From a checkpoint of a small transformer trained on Wikipedia.
Size: 7 heads of 64, vocabulary 2048, 18.8M parameters.
Architecture: RMSNorm before each block, rotary positions, no biases in attention or MLP, untied embeddings, normalized queries and keys, some layers without attention, local attention windows, gated attention, value embeddings, hashed n-gram embeddings, a smear gate, capped logits.
Training: a variant of Muon for these matrices, 529M tokens, 16465 steps.
Each number is 500 + 40 x the weight over the matrix's rms, rounded and kept within 0 to 999. Layers, rows and columns count from 0. Numbers have three digits each.

# layer 8 MLP up, 896x224, rms 0.383, rows 48-169, columns 56-111
531480500544494466529475448446470527473463467508522482523457448462516481485406472485479477448481526552394470453553539577551419493468472496540448535525518517444467518563
482493510465511506593505502562510621518446486496521572504549465592511441490529409586510483444473465396592477538497577426480483492507563502569574519501532548521502461560
405482429493525525429527532496511539481480467473485493499517506490571510522501510488458481457482467460522536488532475417507469522451464455488496553531447424512526435534
486496501490495502496496506498498497502499503485502493498508495494500507495501484504501511503501499487516505505499508498495508496499507506508508510499502496495508512500
465496459516492543544493438493490566501516568472523513507513488477422469500493498560529519425546389496503467484493492492528580521516392544504521449501427536439498481507
553471620462491427494406560540539449565460473461500440585435522551548539399447485429493445420540462447572533561520445568572526563504583490483483535468468537504499572465
487506506485531431487549437529493520417431512490502501504559520503485479568534460464515505483506486445518495463492530499538453492495542483453499514451442498508470541475
506504500497503504505497496499501498497496494499500501499500498504496498497505500497503500500502499495498497501506495503499505498504503499495501507499502498501502498499
471524565511492523427518486469532459487490489503493467519518542514545520502489460477487526522477484528517509536498504495488496480470505486470493515540499455466548512484
455482555586507509561524465532481545530458462465532565517480566515524449466409494532497473517459488591551482501429526551470530489554486457438484508475472418490538453511
436512429510550499474524448515422571423524524556483503573416546524452511524454439500531540469440473499535492526584460495516444531519501489452479517463466505511471455551
451463525537481461569529477545532504499506488525421500473465453510475506456454510500507445534502503530487548465485503496510579459513481516452524521448489516521501491506
532439473578466513490548457491545524522487488511493489449476488507516528456485419514545494505477536452517468527479478519491519534580483495540517481463577605477493545417
589550531510482577588497502565477512613455427477423465478523480548448513481571402529520468528464531479499558434540462496536432489411533568536536514526463502587507524488
492470517449476480527433535462540487412417446506498476447503538513453524579541532418570554462547526569486504494553539443604502480423591520527478568465514464520523502518
469518498541595528550508440547495447528456400485438539484484516518454545432458527479507558452524487474460493587548526495475514513540569534485581542483511537450458503508
533554479456490529533550484438475488566500508453503456506544468546412485474478459478478389502492487519552460488489537467515487463475518450511446443470459492527477469439
454581446481571463452569532452538462437470434520606510525460589431475476507390428431512551486490537419469455485516582475426478518485485585466463519434480489473492527566
485558402459472488456451622470518496518535541514487539557495403508544541433512543517542442482422550507539495506460462451548457507534478486515502478513414491549419535521
446419556490510512521522495566504481539488424434451513508482515538489507485488500452524500518548506486518471465508487456501431498530560508521483528531480524539528484492
492499493493505500502502502501507501493504499507491502496498499512492499509499503500497500489508506494507495493501495511497499490491499497503499516504511511493507507504
532478457587608479480551464553493449453504486477531413508465539532487458473481535500514537541538503422550565633465524426513542503511496491525458522482514485397495472518
502495480484536498463514473468532448528526500446420545391549507492490480465425476520569449457515558535517493473488469591483560488496475511457492507527494483581454500507
497514542443483467506530512485548466583482480544456503539497529476484526511515476452572526418517466496479491503571577462534524521513514547511614535463449507467434499503
500446533556564508489545484532480506433481480494452481565533494548462511492575523408543448467505484520492467498519478610464550441546468535575564533470510445576469536524
462508435477517491443510480504430515508573500453496483488537529449481526540508455486455518525515488458455468484441536523445471494458558473494528538452538461494536533519
587468451528543460502564493460474497505512501562498491504494485425520570467444480511569550456591523451491529437513519503541533507492486573508554457528530540436491521445
502451545551529548478506357482496458504516477394541461514440464507562483465504535483468547469572546410480431605492518476540516530559385408457598495470602518532497442483
545472580571454487469539516475480518485446566530497467477653559490522480570565405523445431532458457517488510560468413477569471438485526479499440474473449445522588522623
595585449487571420465412326492450505457539473464459539530445506563512449469552606443513561511479533488536485565547418526468524518427499501507484512425443480521438463507
543514544468536544571509534598490429513399557450523532609454510438520520493609469512598539503536571529450375392447513588444506568501545452500580584498462508460547494523
454552493601523528415424377528508476539515437614554539446514558495485511462464428498496512607428511482526589478472458455422454513507515480444534594612502595468491548424
482449477552436416503448580453461512543445491535453394469522517510567556517487460472482584470480518509418542543511447463495550504481518477463529500534429506468441505529
542457497466512561524470562537495488479458476481469478458510553497533485539471513532503493477484460482530490456593529473476475529482503506533500479486505433500464504464
487608521516503461456492431422562554597565480511433585476555395508530503484500453449547499393441534559495446519508612466504471478559554516458514555543561475492506483499
593500536497528542540517549473533501486474410505435490535559534521551540482568429507530545511439538526383468497481457547514596484537515462500473511591453512533530587520
546411462534569566523557483530503513592515477632592513513460454528514433533424460517453540395428501562464525624493496455563500488539462566458527408458545565453453526491
491467488490525493463507438465503501508512467471579513499505490502482518452466526438565459494531505499553548476467440509515505526506478470485503531521489569434446445506
517492496467486476482515514493541494500514479493478498503506502509498513499491488528498494526538490503500470495530484504503503510480484518473499509501486484512513504500
494449522444500494535450509471524446469475465554461489489610438497508531461457525475488486417492484559434551471535533544460462560422509493495508507571497453511421500517
491447509505493499470536459454575440518471571526533453493569422546489603486412468536471468422485517545450496452524470455443532548563480539510552451472422504551520551547
538445538479427470474576501448544491497504443527468422438512475511533508555500523430428455533535451456550511529484535468502532394588575419459600473467459533551565484452
536487522448558505456387539471502537587485486528458490509496498483528543527503459477477445509538500478414549558501551454594538488542489580524498521505496509519513479544
492473458485457511509488514589432492541508548501490475521498415482512544502529527548517526517474540457480512549519583441509487589465570526468538572441547398523520555523
605447540461518512433576490579477509514560408443495512491413455484459602490539384557408480497500485451558518569447422549380373519574498478493602482431553504431515476570
547503450438433508471528497538514397488497485500505533534415493548499489477476527474555438536487583536521529479540483458431521406535450514472565537523572500577456480515
402544520561474461491539473452440541484501567486569450476377508465545514548542455463460498494496491428536463500506409523427559489488536472521503463502533512485494518502
483472511494508511493494505498503506497501489498504484533491516503503469506517534514498529501495485467503511474517529508516509507497492522500479478522493493501557517495
496458458512469520463512632471504403522496433496535424466503473542445553540578535527542485555405409465617498514488590451515534564597530473477576457478486545565477505425
506450514492466485524518489528482517478567619515526508607578541475542575509523522505578531515500377421516488534539475483460528526494450474503500479450447476520517420435
441416517535495479500548463484574461527447494530522489532555511562543510492474501478470597544451437467468509560454497551491498611545536521462539500480532427426563433395
478546480465552512502484516472523502484497502510515462462484495471495511495468501501451524469524483542525487470510491487483496484495502506500479484482487490481463469504
484468402503475487534479589488535545500541461509565454468548557558517558472563481472464498494529458536404445542560566493511557516543501491543498504445470470562471480548
544605522496451473521583485478588433435499480519476556564510527518488556551610512431438510548492531539443435494492365522514573490483489523457552539503431533416429576518
522488537509466517561416577585516489493603473509568452490516600522490507531549554478597585500536448537490502487556505578495522578580484569499478514436428487462517573511
507501499498498501495499504495505507505499505502490499502495511505489498495504498507509504501488504505506495500505502498497504503500490491499509500509505499501501498492
526469490527423485507422508561401442489564454484468485522508510537453462533434496434538498508468466481501440446485452509521461549516515514500477489520544503447419440561
490496499507491523517530496501534501490503507528505504469513518470484519500491501500491508485512489529479514469509523493512507493498508473490512498512505502465503474525
566496501471452414483452486530464496560503552443509495529485494468561499486504480562532500553543491530501518468461501510442517611491482557557523539468507568461492539441
520445556466452473494511518490512500390551403509513442451520453497522508542527492507459447443571552449493550503461493521482497494482451503511434517490500528391458488569
513507459496455444447563458469498520481445439470448527444493477490457533525547510505553527500524494479479498521486527420497513512512539533468556519533478515504487517431
594434604510461488527461483428510563491578494504484434533581416486513527459535483456443509451480513467467542493494543415478580467490409504489536523425560482514495569434
491619539545492500554421512466407429590483471432512485435437549495466368550576453489476467559526580542567508446520481514591521571506458480485565443484604457421508531493
370504469489497517492518478538462526515475476516553466557455454459458520555531507516467539514496465514486435499446482495507519497502504568480546539506525547482536534483
498507502495499499498508500497501502487508500489494498502498505507495502497499502495490501501501499503500491498489497504501505500497504497491494502496502489499496502498
444450515465533495567502523537483560506476487481433509488482510541541487555551544470493468512520441506508498470436500485530459508498518487547494494592531432486522519497
480543511470429498440407529616507458512572509500638573601505514397510499506601400535580537592529509447630570542525551452467557470481578426418489451550507421474582517497
507536628455442558485607519481506491546565539421451448530478490476477496505459433515483517457474470391557444528499483474540516513557467509469543510506473485449459489592
530457440560557514550581494480493532501539465481496461502434442546485518527591543445515539523490522389562495513549477525468466500494538560456475542511508542538491500404
489413537524463491516474450567416416478572465588526497581458481460503507523453524546494575464533532547491542554531466610483538503484549522441484556574423520488494492580
509523574482393466517383486522564440525502550464478444447499407522403497559559510529442492423528445466464476508464486526506501537474470472498437497564567539442532524504
472434488550545463449520470479517546468493437523566484500546494560458518514478526510544467487471462512461528617529467484595444479479447521510515516489552548550492509563
457486534431624545451477513504527532541516515517531451488553425586481416469476453445523435529511454533580493535540496496437472518510491485520493502495574443504444420441
517515461522557455477489481567490451560540455507463545527513486503516520448488483515508509450431516478470516495541528491507447489538526605550481534506555539484470521446
521542495501489537493490527517490487520473480514552513535490511540504521499502526519543492529520506562520482552475521529523502503500478495491550476523473546514459469515
512497547472463513422416470507501492414430464526512453538503603560504437544558536548528519557490520541535499538544525465495526541517539498541556562497503445521456511529
494401435468543513456570504552472541457503533589528501525496514585510537493537513446455444531500440534504513466546547497488528561501474517529489477497500513547527500482
496487503481494483521498506515480512510469482470477487505509507506542501482486512494518502493522514490510525492497500489511498487495521474489506498515500500531508491515
468510466509511537459528530518504493558568559468536461536491477487496489535480497533492501476497556436470485529534520470506520510477534484496499477444531505474548462465
595519435527475557431483563454556495553543413370549538469434486554455474466505505548504526518552572467556489488569431512476536498513460515467476519485481491474438505552
481475492544484517473516491511527519490467506477503498514506474520497513472509481499489493495512491480488488521485504518543526476468514479523516530523507500481503495479
537472495561536431549547444488554434473516458467516475454515439496493467403516470496526426481529510511515465377475499500411489521464465511475537597580380448498437571489
464527471525492506521492441467483509538539522492502489518482491540484522518533527519484499561394512516490463556469459538439512443483507454576455525449428486472505491552
451513467533520522452537447507469495585438482494507561513516486500449502603528538521533530485493496510462477504495452399410471480497487514494532505482549475409443474552
507484432596471468451430463514469466427524514509617502494495453515464500496499498514494572495478481491429514490472517547459467533499477512487500570527513540474513531537
513495527458567480572506547560462512488489472504555547520531474483431494471407412484446519507501523513506460544546530590396513546496556569537528433492549463495420441514
476509491493487512476504504485482566495476503454485511507505491508483469470456509512481515467547548471519510497531500528498485493516567494482489481530487518502486508468
524493475503498451504508488523515509467557504503470442505537464493500467469470494502477527539466536487509510562510452492458447512511532514465544519451578483531529488460
495519476497529526500516493455555492488530495508494511527494472516478491506512509488477489482524534518528486478498522480504502459546484512482463520515507529527505537512
443509523555501480493455536460555530555540458491579480544527489526548428542445496511524463550453480531514518510490531511506464419514500464465493465533485566476447473456
486511509497505501500495499514498500500503514505497510507509500488498499497491508501495500494495505489504505493502494510496493495494487503500500498508507488503511504503
531509530423495526551529515478496472577527496469487503530530464462489542398489411479528502439485537526452479459489519537508531499558509504470474500558419569482524463501
556489530505507476522561497524565507497534547494460564423399464531476509457411532524509502439582562501516565517475504438481519487460571406508546463456511547427476534424
470537553463473466413431482586506450510589448526480532568496514517405503611578494527503606522525413451498572539457553516461512473538536489498564558511496443484465507550
526449516504487461537457467420476499561559503569482534521455446474517484520456549494486502512445433479435533465451514502545427544521504554536474534420554512428460587500
533524496546513511547506490553518439469505507458531430512546445487494478495507504516530465482522505524570561539492444529492492464500578463402575493448561477534514506511
549521500556445502478572456548436481493465544448578492465474525490516461566557486506437554519573528489538523487507454489512413573563452510483493588590547443498463543475
500504501494491495496499504496514501498504501508497508503510498501505501502501502506496499505489504506505496504493501489494494507497499502501501514499503500494502489517
485468507532524533600429496540532461467541602343557517451524518584474458493531394447573492497497441584559463430483533537475524504495463473533556495498430412519389474486
578458470433528473543513485532428556446519555447571475531524445436494521511463555530521601549499453438474513539548496466500546528447517431516426466478523501486540518522
536442482558448488513494457488594494497501506462444411466533369513465500531501553439564478440447493498418456464437469513459492556557500487587486536465486507471522413431
588536459502490442443517525513420521507524450498518487478450493476561431423560563486502486522469534462566488480602439550409519508509423470574524540495546542455495437490
503500500494510502505488504503511503502504496499499494500491512497499504498498499505503506493505500490495497499501506499508500500501503502498497510500501508506500496493
453528525533519447490393576496537430526600589475550547497404599529494487535495513525513477459449581519496411460545481448544459397478496483539474526516554478437581522541
527591459539502488472523458509485430480394495529487433462498560495508467417418483506532539504539512483520435563479524489542539453467519498418525590423484464576476521528
485535556450525553512520438509493515497435567438507505494562535470452464531466527500526480543517491515462499465525497517563460519549464521428520548518493490537502494469
579531468437486448526490467497547500568497507557502516446586511514526493566547526434542510519506432451515490510515500492458454539481534514550545515533481582514500588471
502497500498498501494496503496506500501508497497501503503500505492505500502496506493497504493499501497497495499505496496503501502502489498499496501500499499504503501501
498505459455443466490479448544445403504541444450569427599431535565487570515531464458528624476510513560563506452480500483455544549460524579535462533537636387506476557426
436542527585509492449470509509522565464514647538542499598510557474525550463536504499530447466554501467594486481451538588487487512474506542448552566520565367388506468517
560522439473524514518529495463503539540492497556503432542463486451464465487547469572466509558586580445522404531507527455460486495514497490481554489436444539440508466538
549476466526504551499460566466479522475497572412530563508494470464528524508505510519521538542470525472584526478485532579457429518518538485466520530569445462469489480580
496508495493569594538525509610424484642447426347520513477488481417511506576564409524516596405564505538611552576488407406544435464587532579494534527585492462535471585476
553551548490566479477449476574507492457504495460531540451550513510440574490501488491459540515588486559485471477513513569562458464516510458561557524569463474527466501446
411501486480563423485535381572424495539510537432517471385508464554634531593455477529404535476538569461511553516538479479471506573456555470531468495509528516509408488524
470494516480536553457474484469548512448483473507483592507481479468516469512589489521489469525499554489432568469507540578561463545436501462385504488489573504492442564512
500498496499500501501495500495494497501498499499496502504502501501509500502503503498501501492495497496502504493504498499509498497504500503497493495507498504505503496503
508470495486584501516563537513470495577483505506520495528568491534473539547480474511474487497526562503514569453472505587391469470455511534510445514495516478479554482488
496492532520503476458455445511485450430459540440548452481514492514501470514527532500410456526481540549471503549516469481463528529518479536485537562448525535527494494486
547529555508448562498505507543463422541508559510446429469415452535520545556540550586489551470545469469525486531504521526435498431516513495571473607493458479448492423481
468549506475484515602482497546455468506464487582482593535483477472501486464511482453552532459493523506496529553515549449478547506531437485502506561552450467514453492499
479504490502493520494507494507503506509505484501502498501493519506493474495495479501490512477501495504482496506487516504498505502506483507502493493505513508508497507494
# layer 8 MLP down (transposed), 896x224, rms 0.287, rows 48-169, columns 56-111
522424512508483490489503525482474499553508484533456534541517515534473525540475474444499495527466553513489479533484557451570476484536458441482509466416486500503601471499
453411526509511460577514465515526622475550546504533504521485462583579450624479471505522527567463475511510510518458525458465444551506511521527549456522589492507442440570
480486509468472498460505479479474583528461461454472531487511528516458521495502464510448502481477519527498523509515466507499505530500478459493502513446486541578498491535
504505499508502486505505505505512494492498494494498507498495494494496494489498505490501497503496510505486500479504497506501503503498500504497498497496501513512503501501
447522547532512514477515483504447510474450493469413476587483507513490456499533489519512530520459487500530462504510551528501517570489500440488489481520496574554589488470
456432490514484553592513507409579431542419508463504549488508514492570520437577496463494510365449495575496526526596551540510470561595522504481494484496496486520474504530
541466403506513472535519557509505517452479520514535511580519458536457577478583453459456485529510450460474499460489501499426459424474444502565515419480482545490485629457
500503503501498499497498497499499504501502504504499503500495503490501499499492496501498498502504504502496501500506501496501499499505499500502502503503498502500500500500
517521426501541555447492523518462520494492433474487485509510460556501487510445451536535531511537479507542508491510514502500513492508463483486513571530490529519539486500
503490484519525511487572522481447580444500546559510502539515540541457573511415593593476497506481468527467428481492580492463487524510449548483470505509558483550561576481
456416484456542500405448443561553564510525480532441510478553468511409439483548500450504460486433491515544530609491561463458478486449579476493492523489453508541472487430
476503496487487474578502516502508509468486510512498548474487467497506496485492511467521505515495531531532495441463572485540521461486478462452534526498500495515490475455
463503476523444492450489495492531531498461485552504574464500517510513479487475483492540541436523511511524458455558537544574552493486507500531525510474514490502486492446
501486535523509489476504510581524468602478498523519495535498501499477514483519439559567506485619490530523481563368574485462486447524476501413419453536479496489516578462
467487473450570604449495594480517499484421446548539532553540534473498541487479487545517541550488495501464474464548556487455494511468425477506539462490506460511454569632
527566614460517461501520493421549548548443484499516538470434510479463469583523554599598508544543590406450436423487480514477459497542539451519479466440479509365499537517
539535447477479468583520456441491435553479429534532478522441511530504481527482437541493381501524500525483513473535583533495492465453507526541569442531487462447483543483
474475469486445456496530428397559474434466527535547563491471591433504561522456578544482540477510466422485477459521534485500469484520543463517521479462541477482486434488
440477493444590493556501530448521509593520473541516508539540491494468508514516504540453511620571475484559454480529522459593534433487436496404499540502469533511479596491
533520454506466464462438525457484512510512412450505555547542492503569516493492503493540531463500489475492509489549491478516506545495421555515517455526553482488513429525
506509494520490498496497496494501504490501500512518503505496495501506504502496495487494500497498501506498505495495504492499515490501506507500499497495493495508495506494
480548516549570463532470481481485484449408507577452475505476557468415533538508477452568552524460441566523574481566594529545478470566518487454410553536530492479503416535
501508480547519467532513527527479559469487543506492459427522490487524541395492453545499562455519499519496471456562483496486539524508545493471489510488496449427499516564
484532401473572490482529537543532462493470480482543493485606470411549505490464522518511511537535480553578509445511585467463510608539471548460562516528497531431443469504
517490481545513493556477417539468499479544478489459463459554453437482499517416520565481490497533535478520444505540515506409461520473519534488465462466510536573559444527
458490501484472553500516542464519465494523524489484490471509460554465474473459480510515511466509488553511497490511520491478577533470525457565468503510519477481492554461
521644496501505514497539472493553592488479523535465444471454517512568535491532538529570524525482521504448508433591540520474484472510534514530589533534513510457509485497
579496508549502542477468439548550516580542509512577490469481559508481477539509532493497502516544524562522409521402579514413460505441475489548492507555394465510515496419
443414511522500519479482489477424485502484563469446538581535435531532514520484493560479518511520460492481537538532505475529424430483530451425523472530549443532438518565
544609454483491537444483514495498535585559585515445537494508458513550536532545506511526517513513480514392498492469482507499529434418425491540501485489478514538533374572
477490443552413544531522477523520503408461519492502461459446524538478500583544455515545493469426507536500513470507518510548522602515484453473528517540462457433489459580
469370529532496449452406394445477567538446347540490497467508639420494382487473459453405475475543386515552559426472438419514376529477435502441463473491455562542554487539
545416492551535504503535476477544538447539470596495520486453544483526503453509447522515454490463572555463592482461566471537403498480516511491543523544560493572533505516
535504496475561514452502508516531491468446488496454557497532455501448487562525533486423473528541499495502488516488450497469480517485498492452489485504513477484538432489
457463541491525592374446457543502567450464428503540467472447542460474577489560486520542480525479453513530543450520536471494524429530479545532445503474595487507525556569
509468501524566478554495506507555614456534506484512465451477534502587444469487488546441486452495477531502497583517525536502512418467425505460475542462507520469503424518
451452435439549440523481521496480533523489484534473553528497541478486576500451544519478490479462557540501560506542508432518548458463579456449468464559479424391510446446
511480474487482467452532475460543452461479486500471533535520591505579464481441556505501496481532486441525520469515502463514502548515553463511507489511566508433499472510
508479496508474517490506511515491491525510503505494486472514488483515514505511474511541488473493498506500479481474489514495509516499508484482515502491478509524484493512
487465548456523507520477550540501557559530427516473586436481511495471496537595512496419553480507539464579463410498543526457432475468465467545498412458450459482461566478
549462525448529528517560476499541438533490487475444479510511524578568489461542486487458472462457547527499511546540459473449571475565498521455508487558492556491559555500
549470436515525467461579528436518550513523423515476526449441535441505544424495536496497574503464430477535490510492471490511509437548473522453515494559436498545536433472
384517498484501507465482538493410504570542517541489485503494463460494482492496486499562523482443528463504532539442534450468508566510606535487502515593491423417442523484
566545543516476516579571521559527544544485484547508442541438396543487520398523504499521432431439464482476416442453552463467505631488499580485566546546457469465455536641
585506505519363464406545589512471537447532377427408621503368512548511647556490395548515530548497522562525571507521488548451478693476507591460499489557537542454440445539
501447481491494513464544472510533421517465519599523474546422477520450528528400497493513559557517541523502567509494502503560481452490545497476584519515495469495535539476
483593448493529465575518513492370484487521487507569469563432546415502488494517546507448525493506499449399470451522421553515468596589525469517556512552556531497417478541
500493508530528518497489467528497463485490495512513496500481505497495491494503537476481506496499473511524503499491508480501495491498499481522514497531525489509503500515
523410471514553505472446591347484540451474405545456461509533446526506540485571374547470525490516457476604418522597543534510621565565526459551475558507517514553438600398
478511512505494520595530558514487520437549418580517541571501537532511503487512473517487564533522518479507567442444508550493544476469525528515527528457573509454517452542
507547511475490518576551571490547364452511538584598519467550527544463449527454482541542539522508499477464549564551538479516515503533564456504501541515470503557618561488
495459493505487503499473542484518516495535468452505480562499554441488498484514472502472465466511500547530478494473524529503502504461490497547481493466500490472485490509
505489511520472479573484522509458493501509507519470528456526488478495470461518506503470502509455488494463559497445534571556517496486540527526539537495492461478461514524
426527423557566498498473454549493483462477438587519449434582527414456544462454526478418470515426488484545473543519494483539407531373525509599498513478535517471465479441
491492428498610523438539549460606499501518491456527576459505476483579437563563434537476456611513435519464498393458486489495460471557568410511482560536548522500420452458
500490504499494499494497502504506496511502500496493498514503503495501488505506498506499498504514499496504503497495491494504503497500504498506498502505501499501496497500
505543534598483529439429564463531488441511523554474530491577475564490504519507600546510456544485468510535544463487437477544451546507599453440541488548456504505561448446
504467470527492497501522485504511491491506508482504486503514496487519490507512503504498511494517516515503521488519502477498496509501514487488504500504528474517512490514
450496445444506458482497552512528538496480465531529498484511529514479491371495461547585543523502522507483504528535479470471514463444508495443467475457481476522422537467
458534490492514496546495535528569470516479488586422510446428505455521519514515526494445499449487593559422531511479526558486552561554591540530500495570521448462468561607
446495519453466470490461489515482498515458523497405530538488512548517551551517474535542446499523494461540488490473524445498498543503457496556554490564467483528489472512
561452506543498560495489407586463560504571585469495487581499453475422511539477527561486482406394500503463454522528587470489534504506519506536499509509529466528548547511
484546512507532510536442422508524528560481532479577474438440449426452458481573512508492500520473468583506448539505533479498499558545475474551477569492555488422468531534
556491438555452497485522540540507458548536433538421560468490493507537472501488482546531515509459562513492478547510567553513547541567481441509480470534451433494458542459
495509506496491500495506501491501514494509489502498493509500503503498518513512505500502505493504493503500488499493495512504488514503511506488495501514489511505507490501
474488519544534531535476459496494580460467542474580565499540588534563518569536485455443516473538510482462528484520467510544547565507508448495457579500536561511458463497
571514499446464443544521489545543425422562504475486655609501494476470382569622486507495531548488530561561476521476546520510532483470499537528559466522476507438576602410
474504539410489536462549527472458537568452539461524510503496512493554476475513483418512474514493489462533457538461500509426517570458508533514567516482475521471477523517
483519504474460474540496555525490555481533486512477537523496474475483517557516518440547550452536516467508505550507499482531513534506501493507537544532542538450438455476
520521448486523498561532505523528443458516490516475514523538462397557509508489555491538585603491556465604636482513469548486540323551515505570542594464421464511502525599
554570486393489479538397525526494423479476508487479525502487527514458472452434516465497489551484518434449623496464526474526454535561501503536426526552519491515477587511
504525480470491507512498509512526585423441445479547519477510462567504507523512536520451430495471528455440517513504518563508558508476501421393476479473470554445485477508
488513515436433551406539501468510503538531461495510485455567513491489522472544512504460478561488499473414498424516443510516497566478481491535456577497626482528509535424
523549554501476462527502515502487557460460446508511424480510506474494578463446508564509481505561456515419493450488490489542524448499472500526484489514497505508489448504
488547495488464500524522432504534523496538494472496513506488477440503514476457501499508516477496484470540475440489476505509454495576508544498502530509534511484548481544
506538592423538460433435409531511445499470505515490470497523493435551512554457548514481450526493432501522523414464464416469462451514477463487532467419482533455462493478
512501462552476528496473555511479505431526495448458509474494483484483498458470491466486542488438433475488521473497505462525481547500464506499454497559506517481531497518
511499506522504497486507513469489504479497506526480507492485505493454498520492478508498525508499520497532504508519489499484484515508477530478493508486515523495526494481
477451467524491534453529503499497521512534523536517438542485515531474529448456505491503446459564532502440464491484512499492531498521549487552457479509509497550477537504
489518438471470480492588524471512561438604503466506498577505538497524599522540520511565398481563474455529581498457477580519483527508531471435454498473470573488500509460
502466521514498506467503533501502496510473521513501516487508474500520533493506475503486487531515501494507500496501512525526512498498498488495487523502518509495506483496
499480541501469483480542519481534514481482551473487458468488484509478416480445451558529450509499495530480486538515512509496510486449508534462487518509433550494519503461
472550484510490451537506480552566484558521447560483509527518512500433427504413502527509578520543535477408501490482515508486490555512524498448471433462533516528414503534
457495561417557498471510553484545520483490462458555448413465501444533523509524491505506465562541440464542536418539425449457551511521503479543484546551508451526550483517
543431523515506516520515477454425543510461466566520457515411477552485552448545540514489454506525566488453458446482496480496588456502455570466525506492534499466479499526
485483513536553535578509610434471454558488472518473486515464472496469511507540448513574486535500543403552523499423555445541546445456476464505464588524487492483467517531
499494463510513508485526506499491546508495496514480488495481514519518505494528524497470458502481494487505527493490507493482495508510503511506528484485504520501510534481
516513558516471499558503506501526472493475480514491487496489544509484484501546515501500521470513495549476491474517525514503510504504474523454491473506494506532476532536
495471515497486508497527481511506484476501501512485460479518509486523480493528518531479536496493504502487482505492502488501520503497479492506512524514498505510527486499
508463546506444529543523478517529501569500443537474498519437549499532509478518503477520514532484470476482512483527452504490533488490508500486481533460515449481485458450
504491508484503499502497495489509499504500500485507506501501495503500497498505510506499500502505494504507504481507509499497497499505502496505512496501495493501498493504
512531458485520467498506530544509521456469514501478466541506514552505462509509475532481553538525521521517498488500493446508468536494525434514513476487496515446447517538
492534553519558548539472491487448503521564473598522480467497507488491586426494464572569515468500497477431464473518498442498503469551479486508566443422545527505507590462
551581421454448399557440502522449486498477461443473505526568498519478464550536517608553482483530451478442580503504512495487483490506548480443423514440537481516462454463
478554496583575475559515439515506485500502481515502542443458590488589428507415519528514502504559545423476504445478526511551539458521537514433517533570557516504482562474
494528536511501533511499535420506477476488538487495548531493512516522405493479578501490489494493471523543529471499487472554495479519503535453532530510534472495451471535
508528452478474516451502503589492494534470487564469489515512468451462465525533543456447501489489613541428482508522523484516512485501589611427516495582463528484459533466
497500503503505497497488503504500505502510499503507507500487493491495513494500505502498501499498505500508498500504503507495501509512514483504512494503504512497497509505
535523540455491556588528548529542394600476440412513456495459456463565490446589464440512422493448522486403499453542556507534454551521459535488524539413408474520472517472
517538503517474463526497489519551477435542558486505499522552445529488471552520523518551520485478505434480531588505565502450524546520538464582527466466451425402478562584
535509521488483541491442432511541524487488536496568485546547494467481487486460490538480508497604490538491450529598504480476515473532449460535534481504475571540517554454
506505469511520572476533566439544496557476464552487468511539519483438527477569553472450514548560524456541560466447433510597460492497516480479539560506572413469489366512
507495495503508503496499501495492501493503505496496508502500496516501493494511500505500512498490496505510505508497503500491495502504498503500489495506496500501509504494
476503504523468534473466507479517515458492366526502541527458570376523537430501502569539540518508483552493613439519550443514500502480514472538448496369507429662509498454
536538510568555595509447464541541497487462504553467542539447494481507547508454496373585496557503557406538494493450450503576542546459478431517447484502483501606479493616
561435490511500515542431497486546522450519473550533539504510507553496485474517478487499495534498521525473518442492536531475469538570451550474534529433506518493497444512
532460455524444514526501520506452534489526537564462514501482488472515445566424546576493475521475439509484506514504563455478490531528402441538453530526479513534515554568
490502499492490496503497505501500501497497495508507499498499501504504499500507506499499499510499499502501500496498502503499498497498497505490494505491498498496501503505
469495491349546458546528526430420578458531537501510458532529464544457508476522514474506566539481500507522583373526443479456502523501510528505486392506488550447566633585
461475553523470511495451538464526573519498600440509580581516569497456458487486447508470519458573500512599520453464544500441503485533480487438563501519471523499486496548
453445410484549512523486461538458511498499454482547499525435497526534515461482477475426472494557469512452460549481521547470523477477467487536428517475448448509530501531
521502524519529476472534439462513478471540524513524516499470446503515502473437490489444435509494465545476516491526487536447486483498493477427529477492436525532472459498
554425480565495549546381508490454385551428483487509641440506556522446496427569457524517513556499445507383533548519473576469643495497553535475480473662484570536466578461
500509494479499481475439513459540461490461520548499477520542532478493558478525505481476491472525504511480533474486514519475498486471455473539465484513496600556506544509
504556471483562484490523393549361530508499575476545446496425460529498472476503436480386508439560562460537513509522538582424419568461480421633495488528458549464456492581
458454436497442558545555498507483501511518554479459428449501491476513456433501546455432475512452490459547532554567429536469513493444495446406453539473590447566470570610
502504501498502498501498499502499504503499498497501502506499503505495502498500496503504503505504499505493498508502496497499501500498505501502503504501501497498497502498
584508475531539522538538521486424582477482550526503405473563498510477561495501503482459405469606545483481477453489451592454539517513492502414530536542510570478455497580
522464484487541496478556535519473469480530527483506533540471556455564524549464532563429441514529430542488487534464525527513542549521497504465551463532564481523480482509
493525510507565498525510524512480502530477614455498495480394468418493571565536531567421539492495544491585470504531503547457443453640524466495439444467415546490453497528
497427487478460492649536435535456540480517423566445462430476420514503518476461487464473496474542475454448510603503530526481483522445478495496451504487549587489508465475
478486487494489482493514491502495514503498497513516510493496500511507497513495475502502504486493513509477494509486509492493503489507502507504485498486511513497509493501